config.yaml
n_layer: 11
d_model: 320
n_head: 10
n_kv_head: 10
head_dim: 32
d_mlp: 832
vocab_size: 2048
activation: "swiglu"
norm: "rmsnorm"
norm_place: "out"
norm_eps: 1e-06
positions: "rope"
rope_base: 2280.0
rope_fraction: 1.0
qk_norm: true
attn_scale: 0.177
bias: "none"
tie_embeddings: true
parallel_block: false
init: "orth"
init_std_qkv: 0.0203
init_std_o: 0.00434
init_std_up: 0.0203
init_std_down: 0.00269
optimizer: "muon_variant"
lr: 0.0169
lr_mult_up: 1.45
beta1: 0.95
lr_head: 0.0069
warmup_steps: 39
schedule: "wsd"
decay_fraction: 0.618
decay_shape: "sqrt"
final_lr_fraction: 0.05
batch_tokens: [65536, 131072, 262144]
seq_len: 512
doc_mask: false
z_loss: 0.0001
train_tokens: 800800000
steps: 5655
dataset: "wikipedia_en"
Each number is 50 + 10 x the weight over its row's rms, rounded and kept within 0 to 99. Layers, rows and columns count from 0. The size before them is the row's rms in percent of the matrix's.

# layer 3 MLP down (transposed), 832x320, rms 0.1, rows 108-165, columns 40-79
100:54 41 49 58 62 49 60 46 63 75 66 51 43 58 42 72 58 59 65 37 57 54 56 75 47 48 39 50 51 52 72 50 53 64 50 32 72 53 53 47
097:46 57 66 41 41 50 63 48 55 41 39 39 49 38 45 62 38 52 60 50 60 74 59 19 64 65 49 53 53 51 53 52 43 62 54 51 40 45 57 42
097:47 50 49 51 32 52 43 61 32 43 42 38 40 51 61 31 61 37 51 52 58 50 58 44 46 43 56 73 62 59 42 53 57 51 42 32 29 45 57 54
104:59 64 32 49 37 46 52 48 32 50 53 50 42 47 33 55 34 54 43 29 30 77 60 48 40 63 53 51 42 41 56 49 79 46 36 66 59 54 50 46
103:43 68 66 56 53 47 80 54 53 55 46 60 43 48 50 49 37 50 41 55 44 60 51 64 35 46 61 35 48 37 46 45 53 51 43 62 55 58 44 52
097:47 47 76 51 29 61 58 48 29 53 44 46 49 43 36 35 54 50 47 45 57 56 48 70 65 41 55 40 44 63 55 51 50 41 54 61 36 59 44 44
104:46 58 46 41 51 56 44 51 45 34 33 43 30 61 53 44 60 51 60 52 60 52 43 70 28 59 45 59 56 54 56 66 41 45 57 32 40 44 42 55
100:49 47 59 34 53 58 60 50 56 52 59 54 42 61 37 50 49 36 43 54 59 36 53 59 43 54 57 36 58 55 50 44 47 43 61 57 33 56 25 58
100:51 48 49 49 52 43 41 52 39 37 75 40 51 48 38 47 49 62 34 58 55 46 36 55 50 62 55 57 70 51 51 33 51 59 79 53 55 51 46 41
103:60 43 32 56 46 45 49 60 43 64 38 39 43 45 37 47 39 52 42 51 65 37 53 50 41 60 58 27 61 53 53 49 60 52 47 52 60 44 50 65
101:54 49 40 34 70 61 46 55 54 45 54 69 47 49 41 39 45 34 65 37 52 28 47 42 49 26 23 36 50 52 46 60 45 40 51 36 43 49 57 46
097:48 48 58 38 48 52 68 61 47 58 50 48 42 49 41 59 38 67 64 44 42 63 40 54 78 54 46 35 42 42 40 34 41 41 56 51 36 49 60 45
103:46 60 54 60 51 62 40 77 43 40 41 50 59 60 54 52 43 45 38 52 69 45 61 50 61 35 37 46 36 51 56 60 45 52 41 51 57 51 35 54
098:51 49 62 41 43 60 53 67 58 32 54 52 53 34 40 52 68 47 52 56 48 42 55 53 52 60 43 55 59 55 43 43 57 52 60 41 47 51 46 28
105:43 43 65 47 43 44 31 62 54 47 43 43 63 58 44 65 48 62 37 59 67 59 36 54 33 58 55 51 51 58 52 50 38 45 48 52 21 47 68 65
098:45 69 59 30 58 53 49 48 67 35 63 63 46 45 45 70 38 69 55 54 53 61 41 40 48 54 46 46 43 33 59 54 45 60 59 44 54 32 56 46
104:47 43 46 45 53 59 61 53 44 71 40 36 49 40 49 56 47 58 50 66 49 37 45 54 47 39 57 26 63 73 62 72 50 62 51 59 44 61 34 56
093:47 51 40 54 28 54 38 52 58 61 73 44 65 62 43 65 42 50 49 41 58 52 56 62 62 58 43 52 58 50 45 56 73 53 51 39 49 47 52 57
102:43 16 47 55 60 64 50 55 32 38 51 51 59 46 43 50 64 46 44 49 49 48 50 59 47 56 57 54 62 43 41 46 54 41 48 43 40 64 48 54
096:56 48 52 71 39 45 40 50 44 60 27 53 43 64 61 60 57 34 47 70 53 59 56 46 46 66 69 64 54 27 37 32 47 40 48 67 34 42 62 53
103:60 69 42 54 51 41 57 58 51 73 45 39 55 64 58 45 58 50 49 53 50 54 47 64 49 39 62 49 69 45 33 41 61 57 43 61 44 56 54 36
100:32 35 39 59 45 62 53 56 41 55 50 55 40 46 39 44 66 40 45 43 73 52 58 55 45 54 52 64 47 74 61 49 53 47 45 60 60 43 52 61
096:59 58 51 68 36 57 54 39 36 63 55 51 70 44 54 50 53 50 59 67 56 34 56 58 41 46 36 57 65 49 46 60 30 50 57 31 43 33 50 73
098:52 67 47 60 70 46 59 37 56 38 40 51 46 67 48 44 43 43 76 65 64 48 46 68 65 48 33 51 46 41 61 43 51 48 41 51 63 53 48 50
102:41 44 38 34 46 52 61 49 50 44 45 65 46 54 58 44 36 58 47 30 46 60 36 54 40 50 53 40 56 57 53 61 57 31 63 42 57 41 62 58
101:42 37 57 42 41 62 58 36 67 53 51 48 63 53 43 29 72 34 56 52 61 48 40 67 46 35 57 39 61 44 49 35 43 51 63 55 52 62 55 42
096:50 29 47 51 54 83 37 54 44 53 56 69 48 56 35 32 56 51 41 31 71 41 51 56 50 54 68 66 62 33 59 38 60 68 50 61 65 53 50 25
099:62 47 42 51 20 39 38 47 39 47 65 71 58 48 70 29 49 62 57 34 40 64 54 49 52 48 56 59 56 64 47 44 51 46 64 69 46 45 49 34
099:62 54 51 37 46 58 54 30 46 44 52 33 60 57 65 47 52 37 64 44 51 57 64 33 42 52 38 54 55 39 38 33 54 34 65 45 54 56 52 50
101:38 32 54 48 45 54 63 52 45 48 53 51 47 60 66 69 57 31 30 50 58 54 46 51 58 54 44 46 48 71 37 46 52 57 41 35 56 67 68 49
104:55 54 67 41 58 27 58 28 65 81 35 48 31 43 44 48 52 43 45 58 63 35 66 48 49 67 57 37 34 33 54 56 41 51 47 48 47 51 32 58
099:54 54 66 67 54 51 51 51 28 43 58 50 50 44 61 64 62 52 67 66 59 73 38 47 50 42 68 48 40 32 44 59 39 37 51 41 47 51 48 41
098:62 64 65 56 54 60 42 47 54 39 47 66 54 47 60 71 49 53 61 41 49 66 63 42 53 56 57 57 49 51 54 66 41 77 44 54 43 53 47 39
098:55 59 55 62 57 43 48 61 44 25 53 54 57 52 63 46 63 48 47 52 36 57 31 55 50 45 47 62 63 43 57 74 57 29 28 55 28 56 53 70
100:48 68 42 44 53 42 57 45 37 37 45 30 49 47 51 57 53 54 73 37 32 51 51 58 49 41 45 68 66 59 58 58 57 45 51 50 52 55 45 17
099:62 45 48 54 40 54 46 40 52 41 59 45 50 33 60 64 50 63 41 46 46 43 57 26 54 51 47 39 33 32 34 48 53 40 51 67 65 54 40 63
106:64 48 57 56 41 58 47 46 40 73 53 43 30 50 52 43 51 40 57 37 54 40 55 47 64 46 54 46 44 54 44 56 49 45 55 60 26 51 59 48
098:52 37 41 53 65 49 58 36 41 39 53 56 40 28 49 39 74 56 55 45 38 64 50 37 44 60 46 36 36 55 59 50 60 57 53 36 43 52 53 34
098:56 58 34 33 45 38 47 47 53 46 37 46 48 49 63 54 50 49 63 40 53 54 57 67 49 52 67 46 56 39 70 42 61 68 38 52 43 49 45 59
098:45 57 51 44 47 56 57 49 47 61 50 55 49 33 55 63 47 48 56 59 54 53 52 72 56 46 57 58 48 19 55 29 46 43 56 51 45 62 66 57
104:55 53 59 61 59 55 45 46 59 41 58 48 42 50 30 56 71 42 40 78 25 50 43 36 49 49 52 60 69 37 40 56 75 44 35 56 54 70 55 47
106:51 71 58 48 65 57 45 63 39 32 50 58 61 56 62 63 49 73 58 49 41 46 53 62 38 58 54 35 48 32 64 45 48 60 61 55 75 64 40 50
098:32 67 50 52 45 41 38 57 53 79 58 59 38 60 40 46 60 40 55 51 40 41 47 38 56 63 42 30 58 45 45 65 57 56 36 61 59 30 49 85
100:40 58 36 63 50 53 52 37 39 50 57 63 37 47 43 56 43 52 57 45 49 50 47 57 38 48 61 49 35 40 58 62 46 66 30 41 35 36 38 45
095:51 52 60 56 48 27 65 49 29 35 69 59 58 56 42 56 51 58 54 60 66 46 54 62 48 59 47 59 38 54 52 39 32 50 64 51 56 59 50 42
101:51 37 46 60 54 53 46 49 43 58 37 60 63 51 57 51 37 57 67 68 45 50 55 66 61 52 57 44 39 52 68 57 53 53 40 58 61 46 79 40
107:58 48 69 48 30 62 55 31 67 43 50 40 32 59 70 44 39 40 57 44 33 69 49 33 37 58 68 51 55 58 48 69 48 49 58 65 69 54 61 38
104:43 35 58 58 74 51 54 40 33 42 54 54 34 56 48 70 39 53 36 44 47 63 55 67 41 51 44 35 41 56 50 58 42 52 48 44 48 32 45 57
096:44 51 51 53 53 43 36 34 47 50 38 54 63 36 54 42 49 47 54 44 41 45 25 77 51 60 60 49 42 55 47 47 50 39 51 48 32 62 54 39
097:48 50 36 50 45 47 48 49 49 42 49 38 60 56 64 48 53 63 48 49 54 49 70 50 61 60 52 70 50 45 41 43 20 36 70 55 46 39 37 40
097:33 48 43 59 57 52 41 60 60 54 49 52 51 59 56 37 52 26 49 59 57 37 46 58 49 40 50 59 48 65 50 35 46 47 31 52 52 64 41 60
097:60 46 40 50 60 36 43 29 58 59 49 61 48 60 58 43 33 54 68 38 45 39 56 51 48 41 39 34 48 30 38 48 45 52 68 43 53 43 38 44
097:59 48 46 36 62 38 50 56 38 66 55 59 54 67 63 66 26 45 34 61 49 54 66 42 27 28 63 42 41 37 49 69 65 51 38 44 52 36 37 35
101:59 38 46 40 42 42 51 66 54 55 48 70 35 39 49 44 49 57 50 42 49 57 45 49 69 51 52 48 60 26 53 44 46 28 54 53 56 53 62 49
099:49 51 24 59 47 67 36 53 47 38 41 34 54 63 69 62 35 30 45 57 50 56 54 61 54 38 39 45 62 47 61 43 42 57 54 49 59 54 42 58
100:42 54 53 67 42 55 42 39 53 40 48 54 64 75 37 47 48 52 43 34 51 51 44 54 60 61 47 45 60 56 42 32 60 47 68 75 53 60 58 54
098:52 41 50 46 40 42 67 57 48 55 40 57 51 71 45 56 47 57 51 61 32 29 55 50 55 68 45 39 62 46 54 39 56 42 49 46 46 46 42 53
101:41 50 32 34 26 46 59 48 47 43 49 59 25 49 50 59 66 58 43 54 46 40 64 30 51 53 36 55 56 65 56 75 46 41 62 48 45 63 55 42
# layer 3 MLP gate, 832x320, rms 0.379, rows 109-166, columns 40-79
094:49 48 66 37 42 38 61 69 30 51 46 39 62 64 38 47 52 35 56 53 63 57 49 44 57 49 33 34 50 47 50 48 44 58 35 47 54 45 49 38
096:46 50 57 60 42 33 34 40 42 41 55 53 59 54 59 43 59 36 63 62 61 45 48 52 42 50 59 41 33 63 58 57 47 62 66 53 58 36 55 58
099:56 49 42 46 63 40 60 35 37 28 27 76 49 52 43 40 44 31 48 64 54 51 58 54 56 59 37 61 36 52 50 30 48 68 46 55 55 57 59 39
097:69 26 56 52 67 52 56 53 59 55 56 52 54 61 43 51 58 25 53 59 43 61 71 71 59 48 55 59 47 51 54 56 51 48 66 70 48 52 50 53
099:52 47 52 73 49 44 51 48 52 60 51 45 52 45 30 34 52 53 46 52 58 44 46 52 41 44 55 48 60 56 54 43 55 54 54 44 42 43 58 58
103:40 40 51 60 51 60 57 57 49 45 43 31 66 50 51 53 63 64 56 41 57 46 52 59 60 48 35 48 44 56 49 35 51 57 68 73 54 55 59 61
100:38 43 42 52 51 56 47 50 58 72 36 45 63 64 25 62 43 62 54 62 70 39 39 38 40 34 37 32 47 50 35 44 59 42 37 46 56 54 51 58
100:59 52 52 48 57 60 57 61 55 60 65 48 54 55 52 38 50 61 39 38 59 60 52 38 54 53 55 56 51 54 67 34 30 51 50 68 65 51 57 51
100:38 66 45 57 36 36 60 58 29 50 57 48 52 46 36 39 60 66 40 39 52 54 53 53 59 58 50 51 37 76 51 46 41 53 72 27 53 64 47 46
102:40 44 77 50 57 72 57 62 49 51 41 54 63 55 51 43 35 39 66 47 30 47 51 63 45 64 72 40 59 45 40 45 52 58 51 53 49 38 48 54
096:45 42 40 46 60 36 46 41 62 54 45 46 59 46 72 44 47 42 72 50 56 54 51 46 47 66 59 48 44 50 45 52 56 63 42 55 65 49 32 76
102:55 57 61 57 61 44 50 35 44 51 31 63 55 37 58 53 47 53 50 55 54 36 41 64 47 44 65 50 60 41 39 54 41 52 46 43 55 52 60 49
098:31 61 40 47 39 50 48 48 52 53 37 50 50 59 56 66 61 55 41 59 35 50 80 65 64 61 60 47 68 48 54 48 48 74 39 47 43 64 48 64
101:39 44 45 60 56 53 61 53 42 49 58 65 46 48 37 34 52 37 52 45 71 51 32 52 46 44 42 54 39 52 46 49 44 49 62 49 48 50 49 52
098:33 52 60 65 41 57 30 62 30 50 51 52 48 40 54 53 51 54 46 45 44 51 48 68 52 52 79 39 40 66 48 51 65 61 57 68 52 43 51 51
106:58 52 50 48 47 67 60 51 60 46 36 52 36 56 43 63 59 57 62 44 49 41 57 53 63 53 38 78 48 51 35 52 49 50 41 42 53 50 55 42
096:57 55 48 57 52 53 50 41 56 45 47 49 59 53 69 40 57 34 67 51 46 44 50 67 52 57 65 56 40 45 54 69 23 47 53 58 39 48 54 39
105:41 58 54 54 64 43 59 49 36 45 46 49 51 53 55 55 51 45 71 49 59 50 42 53 56 52 54 53 51 55 50 41 64 45 85 33 54 51 58 51
098:61 62 61 54 46 46 44 64 40 41 70 49 50 45 65 35 49 47 50 46 44 45 60 74 41 51 61 73 44 48 45 47 53 51 57 51 56 32 49 34
103:59 79 44 62 51 37 55 59 64 60 51 53 56 48 53 52 35 40 42 38 41 48 52 45 50 49 48 57 65 39 48 51 47 56 44 65 61 26 60 35
099:50 44 47 44 50 45 53 52 47 39 34 50 44 47 46 44 45 55 36 21 66 48 49 60 52 56 54 63 47 61 59 33 48 68 50 46 57 50 52 47
100:37 49 45 48 31 51 56 54 42 52 43 48 33 55 72 40 50 63 53 52 45 63 58 56 32 57 50 58 53 53 56 55 43 33 52 61 59 62 50 42
097:57 64 62 56 54 63 55 49 34 47 49 45 55 52 40 48 56 59 65 56 69 60 60 70 68 51 49 39 43 42 66 38 49 53 51 72 52 57 44 56
102:44 41 59 46 40 51 41 43 35 52 65 44 65 64 30 54 48 33 41 67 54 63 48 59 44 69 48 37 48 44 60 56 65 38 65 47 38 45 67 56
099:47 68 55 38 46 30 57 54 39 41 42 53 48 42 58 32 41 60 61 49 49 47 41 44 58 62 56 56 67 49 46 48 54 42 60 57 35 64 50 43
097:61 48 44 49 62 53 56 53 45 52 43 46 65 51 39 39 65 57 46 48 41 53 65 59 42 45 57 33 56 58 52 65 41 46 37 46 57 63 34 46
102:57 23 60 52 62 52 57 57 55 65 45 52 32 50 60 59 61 58 67 37 57 44 60 52 66 47 39 71 63 52 55 52 38 41 41 56 33 29 50 51
098:30 57 53 65 50 49 47 35 53 48 42 47 60 50 48 51 43 51 68 44 48 40 46 33 39 35 47 53 53 40 50 47 45 45 50 48 53 45 57 54
097:46 56 38 38 62 48 47 48 41 42 39 43 54 48 36 52 67 42 64 54 32 38 56 55 47 59 56 57 45 37 56 39 51 57 47 37 49 56 69 46
100:45 53 55 50 48 48 49 53 56 49 51 50 60 47 61 57 45 40 34 51 41 59 55 54 38 42 56 49 49 42 56 47 42 48 52 47 41 57 33 64
099:61 52 54 46 67 37 36 56 39 47 56 40 47 59 50 46 53 27 48 44 53 50 48 44 41 49 52 39 51 52 53 46 49 59 42 58 50 49 33 62
104:51 47 68 52 39 46 68 67 50 55 45 48 50 43 40 58 67 51 64 53 51 54 45 54 46 55 55 48 61 68 59 53 36 54 36 65 59 38 58 55
102:53 63 38 50 45 44 56 39 35 49 39 48 68 43 49 50 44 51 47 45 54 45 53 49 46 52 46 47 52 70 74 63 43 70 55 49 61 46 46 53
099:49 63 37 46 44 41 59 47 51 38 54 42 55 53 49 52 51 64 57 43 16 42 59 52 54 42 38 48 46 44 43 78 56 41 26 47 46 44 46 42
096:53 46 58 49 35 61 35 44 38 44 76 56 52 39 45 64 45 42 60 56 54 57 58 35 42 55 52 50 48 63 48 52 43 59 60 41 58 43 34 54
101:50 56 51 55 59 44 63 40 44 46 16 51 50 43 59 55 54 32 43 47 51 65 45 42 44 44 41 33 56 44 52 40 60 46 48 43 51 67 58 44
107:48 49 42 56 32 49 49 48 44 59 59 47 56 48 46 48 33 62 54 37 47 61 44 43 48 46 57 50 50 52 52 49 55 70 45 50 43 43 39 52
096:49 71 59 43 55 23 50 62 41 51 45 50 50 80 61 43 75 42 57 51 48 44 45 47 46 48 40 60 58 48 56 35 61 55 43 47 34 47 44 52
099:60 62 62 46 53 44 56 52 43 43 55 43 66 72 42 59 44 51 52 50 48 47 39 68 59 42 76 39 45 50 57 52 38 57 58 61 60 44 56 36
103:36 52 36 39 63 46 50 56 48 63 47 48 56 58 60 37 56 38 39 53 69 41 52 76 54 57 55 66 59 57 48 44 54 49 63 35 74 62 59 37
104:45 56 58 43 57 57 37 43 59 43 55 60 65 49 55 41 62 61 44 48 33 49 57 45 32 53 68 44 57 57 47 51 63 55 62 54 62 73 50 64
099:44 32 54 46 54 46 61 52 35 51 52 67 47 41 43 36 49 53 51 36 49 43 60 67 47 57 44 56 44 59 44 41 51 45 47 50 51 50 61 46
098:62 63 51 49 39 57 50 58 43 67 50 37 44 70 61 35 55 47 50 30 55 25 58 44 47 55 39 53 44 34 46 48 64 30 67 65 42 44 62 53
099:65 47 62 45 55 50 63 50 40 50 45 56 51 57 47 35 55 40 59 72 69 75 37 52 40 45 54 55 49 42 49 41 46 48 54 34 52 49 51 47
098:63 50 36 24 53 62 64 44 60 29 63 51 68 55 45 61 45 50 49 56 37 41 55 43 67 55 44 31 51 47 42 62 37 42 46 49 51 57 45 52
107:47 48 40 48 63 51 54 51 38 44 35 53 47 51 41 65 45 32 45 28 50 40 51 55 60 51 32 43 60 46 51 55 70 69 50 42 47 58 58 51
099:55 44 42 47 52 30 54 58 59 48 53 45 62 47 48 47 38 55 70 53 49 68 42 46 51 36 44 39 59 55 47 53 44 41 43 57 65 54 55 51
099:42 45 42 59 39 68 59 38 52 43 41 61 61 45 58 44 31 42 63 51 58 53 61 51 47 40 39 44 42 50 49 39 41 42 42 52 32 47 49 68
099:47 34 48 62 52 43 44 56 43 57 24 46 42 55 59 43 56 53 36 47 52 57 32 50 52 43 61 52 47 56 53 52 42 54 58 41 47 42 48 54
097:45 72 57 64 61 51 54 58 64 68 58 40 34 47 56 40 47 46 52 50 58 50 55 48 41 58 56 49 61 45 44 60 51 34 45 52 33 45 46 59
100:60 54 67 59 58 54 38 45 40 54 64 63 49 59 58 30 45 58 54 41 57 36 50 55 34 50 52 47 33 54 54 66 53 49 48 44 52 52 63 54
096:58 63 60 57 48 46 33 63 37 40 63 54 64 47 58 60 50 44 45 38 49 46 46 42 46 47 34 70 71 47 42 67 45 35 66 42 44 55 50 58
100:53 61 43 37 62 54 45 49 49 64 33 55 49 47 45 60 33 59 41 44 51 46 65 64 45 47 60 48 55 41 49 59 61 50 60 50 38 59 57 54
099:59 34 50 46 38 62 46 47 35 45 39 48 79 48 56 42 43 52 60 47 47 60 43 72 48 65 46 43 55 66 48 42 51 44 72 45 38 53 38 53
101:42 70 59 58 33 59 43 38 37 61 60 33 48 55 35 42 48 59 56 30 53 60 38 44 47 70 46 54 50 39 55 57 62 46 57 55 34 43 25 53
103:53 56 50 42 59 48 39 60 56 53 41 64 41 44 48 40 51 58 62 47 48 50 64 75 48 53 39 63 61 59 45 59 45 46 52 48 44 58 36 49
101:39 54 42 41 65 49 41 50 42 54 46 39 44 39 63 39 49 60 54 57 48 43 59 55 48 56 54 32 50 44 31 39 50 54 50 48 61 60 54 52
101:53 45 45 62 66 54 56 32 60 46 35 49 49 57 55 47 66 41 50 43 58 58 57 60 47 49 50 46 60 51 65 49 48 42 65 56 46 50 52 48
# layer 3 MLP up, 832x320, rms 0.401, rows 109-165, columns 40-79
092:57 62 48 41 59 53 55 32 56 23 49 53 57 38 43 41 67 48 60 56 47 41 48 42 47 35 55 36 38 56 51 40 37 51 47 52 48 60 60 40
098:60 39 43 47 58 41 56 58 43 39 53 43 58 59 54 52 44 55 56 36 44 48 41 64 26 63 45 50 66 44 68 49 46 51 41 64 45 56 43 39
101:43 46 44 36 62 49 55 57 31 39 50 62 38 61 49 41 61 43 66 56 45 43 36 72 72 51 62 55 46 47 43 42 56 46 47 54 34 58 47 63
095:63 36 47 32 29 30 51 61 55 50 50 48 55 34 59 55 61 52 50 57 58 37 49 39 52 59 55 60 59 50 30 44 52 44 47 46 49 54 66 54
097:64 52 48 50 54 33 53 62 41 73 54 61 51 42 51 50 27 57 50 43 39 57 44 39 52 70 49 51 54 40 45 65 43 64 73 58 49 28 48 43
105:42 51 43 46 64 59 53 59 46 38 57 69 46 58 45 63 57 52 30 57 57 42 25 39 52 48 38 48 40 54 48 49 54 43 54 38 47 59 44 55
100:40 36 52 43 45 51 57 49 64 51 28 57 43 38 40 48 51 44 70 51 51 60 62 60 52 63 47 59 53 47 57 64 42 43 54 48 59 57 42 50
105:42 68 45 44 45 33 45 51 50 57 54 50 33 65 65 67 29 41 43 45 47 47 50 51 52 50 53 41 31 56 50 49 50 52 49 56 35 55 45 47
105:61 74 59 42 60 51 50 58 46 39 63 51 43 47 49 40 36 61 48 47 38 69 47 51 33 55 76 43 40 32 34 56 61 68 34 46 64 50 60 55
098:61 51 35 52 51 47 58 56 68 52 44 50 53 60 49 41 29 27 39 44 53 52 61 41 26 46 45 38 49 46 67 45 59 61 34 61 48 41 66 61
096:52 59 60 50 44 40 49 37 46 52 47 55 39 47 41 44 40 45 60 43 25 59 48 43 53 52 51 47 60 44 38 45 42 66 49 41 42 47 55 53
103:27 34 44 41 48 77 54 56 67 68 72 45 44 53 45 36 50 55 53 42 61 54 39 30 46 68 41 42 57 50 64 43 48 54 51 60 50 60 38 45
097:56 42 59 62 54 67 49 47 59 73 37 59 36 36 62 59 69 46 35 51 47 44 49 50 45 60 56 57 54 43 56 69 49 54 49 42 56 35 53 38
103:53 65 58 58 53 47 57 53 43 58 62 52 21 64 66 26 44 50 46 49 55 69 54 29 52 37 38 48 39 46 38 39 64 54 40 68 28 46 30 49
097:47 33 46 48 42 59 55 35 51 37 57 64 53 45 43 46 40 31 46 58 66 54 36 35 53 74 67 44 46 47 50 44 60 55 39 57 52 56 56 52
109:47 36 51 34 46 62 37 42 50 52 58 52 55 72 49 58 55 47 45 73 74 52 51 43 53 33 50 55 48 56 51 56 44 54 44 49 41 71 48 44
096:55 48 52 63 62 50 65 49 50 41 35 57 33 35 47 41 47 51 44 59 48 59 59 58 68 64 57 63 39 57 50 44 55 54 60 39 54 45 48 57
106:46 57 55 53 44 54 43 47 56 35 41 36 44 49 58 62 52 47 54 45 56 62 63 49 54 34 55 68 55 54 57 56 50 62 77 67 44 64 40 40
098:48 29 51 41 23 61 55 38 26 64 67 49 36 60 18 53 49 46 58 35 31 46 52 37 57 43 44 44 47 48 62 61 53 29 42 37 44 66 67 59
114:50 55 63 45 50 49 55 45 40 69 56 49 54 52 48 52 38 61 65 58 36 63 59 46 47 39 49 55 57 66 49 47 38 63 65 58 64 53 60 44
101:40 56 52 40 73 59 63 57 51 46 48 59 44 48 50 62 48 69 44 46 46 44 70 40 40 34 48 41 71 39 41 46 49 46 50 52 46 56 59 50
101:40 46 51 71 42 55 50 61 33 58 60 48 53 44 50 44 52 27 50 52 46 42 55 39 44 61 34 43 50 73 59 41 61 47 55 53 40 78 31 45
095:47 38 45 57 46 46 73 33 39 58 50 47 46 55 49 53 62 36 40 63 49 61 39 51 52 68 50 32 64 54 52 40 58 59 36 53 66 46 37 60
102:44 49 30 54 60 40 47 48 45 45 57 68 45 53 51 64 44 39 60 53 49 25 46 49 45 58 59 55 46 67 37 44 50 49 53 46 51 55 59 65
093:39 57 33 70 37 50 61 47 48 42 70 48 57 44 41 63 36 64 61 56 37 56 59 45 43 51 61 48 52 56 53 69 54 53 36 58 52 44 57 17
098:52 51 64 51 40 44 46 57 51 52 48 55 56 38 68 57 47 51 63 53 49 28 46 61 41 55 35 53 55 46 70 32 47 46 39 58 37 65 65 47
102:53 58 42 47 57 60 59 57 46 43 57 80 61 51 49 56 53 51 47 69 48 60 49 52 54 65 61 49 34 55 31 57 62 58 61 58 50 65 52 59
097:42 30 35 56 48 41 51 48 40 46 41 41 54 65 57 41 44 38 40 54 57 41 42 59 56 41 50 40 59 51 55 47 59 33 46 38 63 62 57 53
095:60 43 48 36 31 57 68 54 42 68 62 54 44 64 39 48 60 47 43 50 64 43 47 66 43 66 32 58 45 39 52 57 51 41 48 57 34 46 56 54
100:49 44 47 50 52 74 46 52 45 54 50 48 51 39 55 40 46 41 44 53 50 43 53 40 57 41 57 56 51 55 67 39 46 61 74 59 45 51 64 45
096:51 50 51 45 26 54 75 48 50 50 49 44 45 40 38 61 53 43 72 51 66 46 74 52 60 74 57 56 56 54 61 44 50 47 50 28 27 42 62 50
095:49 59 54 47 68 35 46 43 48 45 53 58 66 40 57 32 55 43 61 32 55 46 43 42 56 42 39 67 57 37 48 59 59 50 35 46 53 52 37 47
097:38 36 50 44 51 56 54 56 44 63 35 70 52 42 40 44 48 60 66 56 75 49 50 56 39 41 60 47 52 65 50 53 39 43 60 39 54 40 46 38
099:47 47 52 46 53 49 56 50 43 47 65 55 57 50 58 57 48 54 55 63 43 73 54 68 34 52 43 41 45 47 46 49 53 40 53 31 47 55 51 48
098:50 39 48 53 41 34 44 60 46 47 36 52 44 44 64 14 53 62 45 34 55 45 53 59 52 56 45 60 35 49 40 57 68 40 48 47 63 60 58 48
104:39 42 46 46 47 57 41 44 62 40 52 36 41 49 51 54 56 34 42 30 51 57 65 35 51 72 68 50 34 58 41 45 49 34 48 36 39 36 47 49
108:38 63 71 49 66 60 47 35 65 51 52 58 49 55 74 52 50 52 44 66 59 69 48 58 46 57 61 57 54 65 49 71 37 58 59 42 47 58 44 33
094:54 68 50 45 50 53 61 46 47 52 54 47 54 70 54 55 51 67 50 61 33 42 55 64 47 44 44 54 42 49 45 51 54 51 48 37 35 52 42 23
098:31 46 50 47 41 66 46 50 55 48 53 50 51 50 57 66 53 36 52 57 66 63 39 41 49 47 54 65 34 60 52 52 62 43 57 57 43 25 47 55
106:39 49 49 63 42 43 61 41 46 46 39 46 66 43 52 49 51 37 44 49 60 63 47 50 56 64 62 56 48 47 37 52 68 75 44 38 51 53 48 53
111:41 28 50 54 51 55 57 51 57 44 52 42 36 54 61 55 49 46 48 45 46 48 49 63 39 39 57 55 53 40 57 49 67 26 60 49 60 74 52 51
097:42 61 70 50 56 52 47 52 34 52 42 33 43 33 66 55 45 43 51 60 46 31 39 37 68 45 48 38 49 47 62 51 57 35 44 49 57 47 46 59
101:50 48 50 55 55 51 53 45 43 55 35 51 39 56 56 45 53 55 64 54 57 34 39 43 57 50 60 42 59 55 50 57 56 42 50 47 50 70 59 49
099:58 48 24 50 54 49 54 73 56 54 54 63 41 40 59 56 41 46 54 64 49 61 58 47 51 46 53 51 46 35 66 47 50 60 58 54 49 49 45 48
099:62 47 48 62 59 61 47 44 39 64 41 58 44 32 64 43 57 62 51 62 37 46 51 50 47 36 23 56 45 60 69 34 31 47 62 45 66 56 48 54
119:60 48 48 58 48 41 39 54 61 51 45 53 67 35 55 46 47 43 41 46 55 47 54 64 42 55 52 30 44 59 61 47 28 57 55 58 44 54 40 57
100:48 64 66 44 54 65 58 47 51 48 42 40 50 60 38 43 55 57 65 49 41 60 57 55 59 46 37 65 58 67 52 48 50 43 55 32 74 50 52 49
093:49 63 55 45 71 31 43 54 48 43 36 46 55 53 42 31 50 53 45 50 55 58 66 47 52 53 52 66 65 33 45 30 54 44 75 52 49 39 58 34
098:57 69 53 56 35 56 46 42 68 62 42 55 41 51 40 51 49 37 40 57 40 64 48 32 55 43 48 55 47 52 52 53 51 56 31 50 40 48 56 49
096:60 54 56 41 50 41 31 44 49 57 48 44 31 35 62 51 67 61 56 37 44 49 70 50 42 60 43 59 52 34 36 49 51 50 54 51 34 41 58 49
099:48 44 50 72 28 73 43 62 44 51 72 36 62 53 38 49 72 38 55 67 47 59 54 46 39 46 40 66 45 56 45 41 66 56 40 60 45 41 61 38
096:57 51 52 66 41 59 60 54 49 41 58 37 42 38 52 39 57 52 48 40 45 45 44 63 61 49 47 52 52 58 61 45 39 51 50 68 42 53 61 41
100:62 55 38 28 44 64 42 52 47 64 49 61 41 50 43 46 42 47 49 68 59 40 47 45 56 58 38 37 55 35 70 36 37 55 44 47 56 57 46 49
097:42 50 38 42 49 52 51 48 35 26 53 66 68 40 40 45 50 55 46 55 60 54 48 42 40 30 36 28 54 19 60 49 52 49 38 41 45 52 58 60
095:34 49 39 48 52 65 65 63 51 62 57 57 35 29 44 48 43 32 49 57 54 50 49 46 41 37 44 45 30 43 46 52 33 54 17 50 56 52 39 55
096:40 53 47 75 44 50 49 34 51 37 55 55 60 54 23 39 43 56 56 63 57 36 50 46 51 68 44 40 72 51 46 58 50 38 56 55 55 48 49 44
100:49 49 68 46 49 47 73 43 37 49 47 61 35 44 36 63 51 52 36 53 62 34 62 56 57 45 56 45 45 45 43 42 59 42 36 41 55 49 62 63